config.toml
hidden_size = 320
head_dim = 64
vocab_size = 16384
bias = "none"
tie_word_embeddings = false
init_std_qkv = 0.0215
init_std_up = 0.0215
schedule = "wsd"
decay_fraction = 0.831
final_lr_fraction = 0.02
doc_mask = false
dataset = "wikipedia_en"
Each number is 128 + 32 x the weight over its row's rms, rounded and kept within 0 to 255. Layers, rows and columns count from 0. Numbers have three digits each. The size before them is the row's rms in percent of the matrix's.

# layer 6 MLP down (transposed), 768x320, rms 0.0612, rows 490-516, columns 240-319
103:157119163126082121126138161178134100163099107147136182141114148167105135108097139130101126142111136110125110134086143122129070130099106088113144190142118092087074103110117095076191157160118125108141114165157122113084124104178165100141136121
101:107187102030081098142084071138127127143147094114117066108117157184164125153123063079167134149110083138115120104101169104148183180072155155149133071155098154138162092096076187168111158125154125112149034088146120145165107125105129053097135098
106:098087149132172107149129122173159094098186101140121161051178085139156115177111124135095183126141110124102172115101134149104173118151164107122110142097117117145114113154169118144035100104094133153138176167101190115110174101161144130112105147
100:148170106161162095089078125124093126114162115075123075114118149114094091145157116085125106124101136137104113144092134101145189130146100123141149117135080103068108079099083098149089136116113080132066130111145210132109098127099088055146086184
099:106134155147082125116144124099170097162131108103123145133175116095145159100099117119085055143138186111089132084122168101130141103069107044120132114155111126133118171135141154074115167174075118092147122109094139080141132079111120070137096101
088:120098136164174148120112145115093147147088149118125128042133124151116150110160142131124134146134128177206133119161135145120138133127065124135103126111178183071106126095106100108133174162086154093062165198100087143138141188172156137187089161
103:134176173147089086178136084118133122152123150142148165151124082176183127125162129161109122149110186104098077117174167168120156134116123124140139158176077166101120108137133123137216067207126122134145165128115159134102134179141116182119181103
096:091131177129143146114151101133114116143118073164176136109100090055129179095112117134173126144164107110107191122113075210154127157163139137138193078104103124150136142131127095155093138081099189119132090112164134122115152134126172088098144137
105:101085147133177073155123151102092153124062141160074093094164168118176157160134096143078153124128155129118057140147112192161091138118101143165080125125137112129131133138152140163095204136162149173170137186211073137136092117127135128165120168
105:163142165088111168086109111126112161125147125131130191135096108118156143141106130109211089155121146158146073130128133067069143138108132109136119123118112138112105106134177105148090107138156155135104125153075093109121116168141149122124110086
104:133116139155139118104168093116096084158119127135106123092092113128152132144127130140114154093137122142161117176106132105119164113148109144225106118133154083120121095101136115078128151144114116090094101100165126087087114091151131103121112191
104:118090125176112111094068182067090161168089090171140145130143132084142096092129092101116127103093126109128129141076100195102109133135153132146167089133215142146076111179055139197153175076127140129118150116165168105124178148154104130100163132
102:091133137164097101142170119160151126112110060202120125098210138135152147121128125094124140158214146086163137129084139105110163050139104133135143097154084168101142157132174044150075179139086112125129168129142153141164151155171164209115094142
103:078160076187179121149137115102100172111163175128118105150104149113131139146135187141173124153095155135111084120146097187096114166155095076157164135095129093062143093141186144136157067066152089085158088188170090160145165178117129133113151087
103:132143146112120040149131110087107121079156088101134175113103155114092143127084109169102177134147081107157075068138139175176131130153082081176130118079136116116115107112164162150184135142138050144130183104081128127135146145075117140096175116
106:186088182127126175135100131199123163102150060145162138088108065142128132150158153088133076077127118114124168121085141135178115090169096086162160164112130148113120132113158098118132113124175135129069174096141133136173130180163153205130136102
102:091116113117122133105122100147094121084128078167109153132167058146128125100162093147158110152152101148162135112155127091117161146131137155102170110110170129099129155123102140198175109112103116129137161154130132155069174128153178119123134181
104:103158090139125097127153117165112077177069137121110123091122137093172145197110156119118155092060144178128080109129232091096176145133144114138137153102165125074178111102123177116102092131075097118163075163140148116133041121184132111135142144
100:106093136095120127148147124150124121102120101097080139165114129084141125138084149185122158119137174105121108084190118131132128159121116153038125097089059141093147182115077095146113206124138155097134176159137184143155168077152137165181127136
100:084147152175099077090091126141163165110131149114120149229140107149100127187141097122125149098128099095175166147111148153143105168064182174106111091156193174082094137119174129133092121150104149150110099134133176142122155144147146195071092096
102:099200122135115107157145093104165088150163095147110094157164107125088134149147078106131141109092095115168110120104183132124122149132139139134098139083123165166109144139138110114141117122141162119185061131133165175136117146142109174083102131
119:130158074175106136157136116117091111127174105106161130114215115150146128080165101071062123107173120119164090121152110105120152137077187105141077160138076137167144097133095190100122123149099086089134119099174161130091063091170093109115146139
088:156174143216174145076142140132104125139138101103107050138169107133084173150131138138130120118089134107060086149103187079091127109158171142136132222094112153107081126150156087096170125121110132128134128101124186141098096109129130072079102191
095:165132136128179070138145081139185112140093192116171161108129152098037176070146169132118194142093129118174152112136083106111178151150191094160154142141094116144096149173081117126124163120130063137062119094141126200153142114178099127142112121
108:107160132140148150069105125134093143142172166120169179132183112194129116134195074140096082122099129197142129122165168185121142147123106123104088073111096165137150117141076094092172115098133135143129142092092146157089164116115102111178114133
102:179121143145105159166117103169124094108096150125153121125152110172148144103063079118135035097147130114181096093099115072211102102157106070133145142138110134119131040129132149127138117135169161126137096116160081150158141117154070196152118097
101:086122178150176193184126131122095162195152137146075139118105120160134173121122208170161142106133125084101167157138115128142117137198108164090121098117146141184114156056148167156141163121137187095102091148135141096241172117085093180127123116
# layer 6 MLP gate, 768x320, rms 0.0981, rows 491-517, columns 240-319
097:126154092170161100089114065108122129151097069107089100144122143138066102105109155184072137145116177136142120157107110183082177101028153135140127062155127178175206128153168122117133169199187074112105117099117133143143164155150110124095172142
099:136137118121153138089176134177160134091165120155120121107179129160108091162135188190166087122120167089120185054172108120097129156131202153179080145123135112152118122117142100050130149164048121138092103146100094102140132157146141093078083054
102:117098087098155070131109118168144120119131094136151081087111144174077110046132150140139126146206131160138127173136093122163132134184117099098150162164111181143133106162148196124111176110119123072066139109109154102077140072145134184102112100
104:138160110130112134129159154153149101145116146177121100130109155123089125116176117128085154142156063135122107095181177141130108110173078149087126115105128124105170099086172111168129097144158126083089160184131104175119117104089162151090183167
094:106085150124123092135179094129174129094130136078096127073125137112180139056110103163190091098123141114204135150181089085070144151114101082150101170091162126135131141111121137146133126129112135089148113116117193146094152131110139123132047134
107:109180066132137094124113150118139139156189113164121100128135097108140157141150174177145113120122100151200153146095080153180127153114073154143114167130146101148115083098131147203168132165100138123130126137104153101099143093198152153128154158
096:122140132049096157148130141161155118139177213073123127076113088074157126132145105154091175156157099098142072070113170118121145121113085145114113199162162103105128118152092120133132159157109136083146104080129064084185123115141142123086129131
096:192161141095120159130149076191154092098157097147131168156111094118166125129164153143093112157144149177100164181128140148076166133087106093193159137071159129150161097148146099124141181137133192170129190095153122150069096147160143158155142120
107:123165112206162068159179123131075127146166159165154095166111121147123074123099124123162096097109130099134128129188094153119143094161111123112100104076201172153139151121102132125162143071143182149172126085133137148113152179113104117106108167
107:147185098115104129134158128113117104131119189165163132079138156182147117107183156116113122146151079120172090083126130155120126110107112195123179088113141107181106154113117112125156113152168173122114127091164124122082125136106135145096102112
104:152134150195124067101091155145137128116109169155155099121114143111078113101149121132138169186140143142117154151143126156097158104114127102177180160104161183158099132195134114135158185115089183128142153092092144189107098149101161105134130146
100:154079143127153191176092090088170085138127137116119136092162085157122082094117147110141138141122116167179159137085160093105131139100110122140111160094171173119130146106136107140033130100122161114143172126168152152072174084160116141134127201
099:122187127060146117148100093113149107095097074087122098166133158111106172145097155118122124158163130076147080105155082099190126099103121148144153133146093222113178148106140115194154100165126163147160142122106133151118160110127097056111165183
100:123176120164118174151102062158100157133108068070112135122160190158137128151141093145124096112126109107143129108145138136172172077116067079131093128055173165127120120088140120085190145156164161090088126134196169199075071149147090140164074115
106:139154122091089139181185196158089163111141146164098105127147109148051066200140112110110110130177157107125129058104146179120054111135120149123161172081122100173144099118126143129144125115121110156175131140148161092178185076130094076142098139
095:102090189140135123127133157145061153128158143143142155168082133142089136160053132144118115169138117108148101201114170142154178117082182151109156143112156178101133122089191057165167132151082093161126131080135077120140173135121121167150154093
107:122165179081173141161070138071041124079147188081127149180084141094086109142187152158058151140093138166129124139112215124139187134159138112110067175113147111106157105191093127119129136098111166136153093097099059103141112112050119118178160157
103:121116145122144110125149135110089189085143098139121134151140142151128170167149161129094161154066146091120138154098148099075114196091167139119152195123149063164107079107208115077114107048173067135183085166114153118124129161071118160146102144
099:097123149179142131133139195113165131150177089124140141182161051172129129166144186121144113172128117097127128128090183138107086147183131182156142055187162137183155109132161132157121121154223115113141128112125077103142102037135136040163123109
106:153137160133133116122150133101122078089119112139148163096103104120097120130142129159157089138083068129094065139112139168132136143110136155106120112139119096200136126089131101069162112106167173120076113154120155122187120114150082135117103145
076:151144077103157057117191175113116129153059173146153155149100095156133095121162181148153118155101137173145117180116140148102118118096153122148112114138112133118117110138150135109146125138116087140171150155123223156139131120102125085096102138
091:090101104064128113075119160133177126135166106137107109122153093067116160100133125135133134142175153113176112113161151173137088139133146114213144149086129184159135121114104147136106061174088127136076134168103131130093124166121103081131137138
094:106141124109171140150119132129126175100103106134112111110127168131184084135142073123170128126148180131137100128112099133155097117087120105144137115134076123143106098148142186127132095076144106086168087117189117119126105146085175168071096134
121:161083118141135094141084095166101122110145148143138093124120149137191141132137098132137153099107151223127114170160217210138080127105165111128148135108104127150099123131123106100145135132132088098125119098114110153125105115161103123181154113
103:145105117158112104164120118108125096166092145166119140160159069143151176174095073105094133131131149074108099108209131045134139132094113131115082092109098144167132088119134126095125141129102112103147112133221147090123158123192125157150103142
104:198106105130125117077156131197076128139116100141110114151169101079167165120111086087150109172106152177115106141179157120137173118111157094188130137150129123120100098158109136150127160146122097180150159122151089105101106132148107130139110175
099:163145156092072120098105096153127138081107107106104154128085182175140078126088146138103138150130147107110108206162067093108160134082131088101170156195137154099139132148157105093166083158072128052101125143189162149135170174091128146112142090
# layer 6 MLP up, 768x320, rms 0.105, rows 491-517, columns 240-319
099:136118132109162103147151101082163115099114139103121165074125173169099144097150127088158075106126056152153118127086109152145148159116135111126104115184146088165112164130106168115107130119127114107069139145110071135132137101164131158132099073
102:149114136116164152210092036191081140147133092181117111136114194190139068084073129105145168129155120083185141113116098116143155123189141157122097147123127082154171108154151101119104089068143143156082149098138101117181123116112145103074125072
102:168115105095099038157074106178110161061095098102186103128145111128120094129148139170142020108145146147156146132099140075179128130179120127138114103114126144156092114097169097154152157155123089104129175154082100114137139161134100170141129159
099:146136153061055081106127082125145119167143124102106165121134145139115093143105091157047123196143159088073105103093201091155174119171131148117144062162154139122110129106155141141152086132165137122106124101086094096114141147136118161078133074
102:111181170124141122103112138193131138094125063134102116037114148112134139111168154247147097077157170150139135064169156133172121136040092070150112137078107112101142072169147093111147134145140112092067151108199151147146160135110125094170143113
102:130169149141121156128143094137088116111122073136213116160148083142177109124065123114145100171132129083108112104087173087129176099143140119063129131142113133147125120155181121077197112152144145190097130107199156114113091115070085131116164141
100:114116119100111145134153155126162166191111135096148148126124151176153118138071165155112133154079135086136115120093071060124169115106093152130103103078194126112133100169085156128130114174162153102085143116074111120130077148186148098081135100
099:135121126155079040084176131128155119121131080116134123100147090166126096177115087056171147168116149188119150097125158160110136167112159145122093139154163102102077095134092111138118149167157101135100142107188162164087116160176158126174136168
103:138110195118125164173115129127153134125090107097140155114116117108142109120112048182163054177136140136073106162102144164119126121096125143110163127053124099133122168077109142114148090078158076106118089178138102150206113091141157117087193060
104:119141153128122177162073127133130096128129130090111141115109073113148124127154185108178112152147180080142089132139100127177103083148107121144065103087129084041170133096136110097092109141088135139076069113186108151076153070109135131133123140
108:047120126173158084115172116109148186105124179106138104177119103135120148114101076127159132128167109126121117140108112079136105179184137069147130162146136188163131141138127108156147134113127109127132221131115172053119142135155111148133094127
100:073147127173113196174089150157132099110109192144131199118119100114120109051089165069156150081121116143143141120112107160117134091145141186110161153130141068119088096175092110082077123095211103064117095217161082093118094136126105131096158158
102:149142122153115067183110165131157154093129120135117081086105080106151128117153127093191122145090106145202115145119125112114106111156134134090133185144117139088109128177112203123139133051139158107134160089134103173112182135111149174104102131
106:121142191118138163131145042105112073112039100121127133174150146162126076150118093130106118142127149128150115133104157132112175160175066091128072094125145106102149110075091095103167159125113147159101159133157143107024138143213118079111164173
096:116162097069135176123142128114161101147165125141136153174115123107031095172123114124153154138097162095095115152127098125095113142198097150179140124131121133127071115207138177125086115141183139151134151114150159096167157183118094119174085113
097:138055157158100093114095176192164074169060105150149127077063167134133124099122164149119062091112162149155060083127204159118128100152134110188158141186158184118151145114127083140127141144076117116119113114089100121147146108138141118120114141
101:132169130135123174077114141106121149107110155053134080084143152120099133113085111147064145191126110234090077087190091154197096159118119120106114110114073135085060128101116125111111151154114140187162192146118132100222087033104100121199113143
099:077092064087202192076216156162122174151132118155151129100190136146142143132147067131165098104132145104163135089128137102139124129069143130080108155138170116133145123108104160160143132129173150117152145151081151156155144186161143094095134102
098:080112131115142136121106163093085147139157146121136113090122137161092098135085143126159130148129133172137136081139161120128095161140132106104117136109104055138148042131158100084134166147130054118151122200141131117094161112172134138113124101
103:088170138111082165085109131133148105141123172139138121076124075114053085158115132186163157148128103140120070073104104110089180165098096066173149080164133123099095177066118123141086106103155125160097025068099100148134170116077099106122114132
128:106136162085167122145089069108121129179229074089182136144151107078119115158148120088147090137128180053159144075098157109117146132094128125120166128109128164150139135101135117104110154153105077060140162134107116184112156146116115074110141076
094:069141154148098104143110148126113164171129170078175139086123152172125117114119140079109157147160108135154137142147121120058113126132115135162116122146133125144142143126153219078110130139108163146086145121108153032109163122123151121132031080
097:168139104109101064105111143125111136082080051104115147128129166136147096084098118115154154159127086112200138084123118134146130130100097165174099094137112146144150210105185130133120107106155102127089135113060029147103189145147129125040115090
109:094120111117122132105177184149135135152194110169113126155124201132144083157135151133135183114136139133119140190155222131111078170112141107162077122124095145147121129117132108140180103078138116153094108108103135113124124115125103162151096197
101:105113050136187165109112106132106130101118181119117127082075043097135114102111139124117095130151127103099125090123090121148085177095110121155075081121169147117095105112094168087099140117129080121184110135175114110170156125136107114150052116
098:137072129132085095187158166116127121139103132099140102061130145119115119090188145166144142130190165089138146209103056176156114106127139132107122113080073141136133130098142143156154138144087210161087198161107144141148075135081122126143101081
090:150127144133115066182109083126117061125149137156090165071160127144182108143138196175111141139113148138165125128117136194142106169177173119137080177144136180151131071136115133147160107139214089095176124097100122136122090130161185105096092126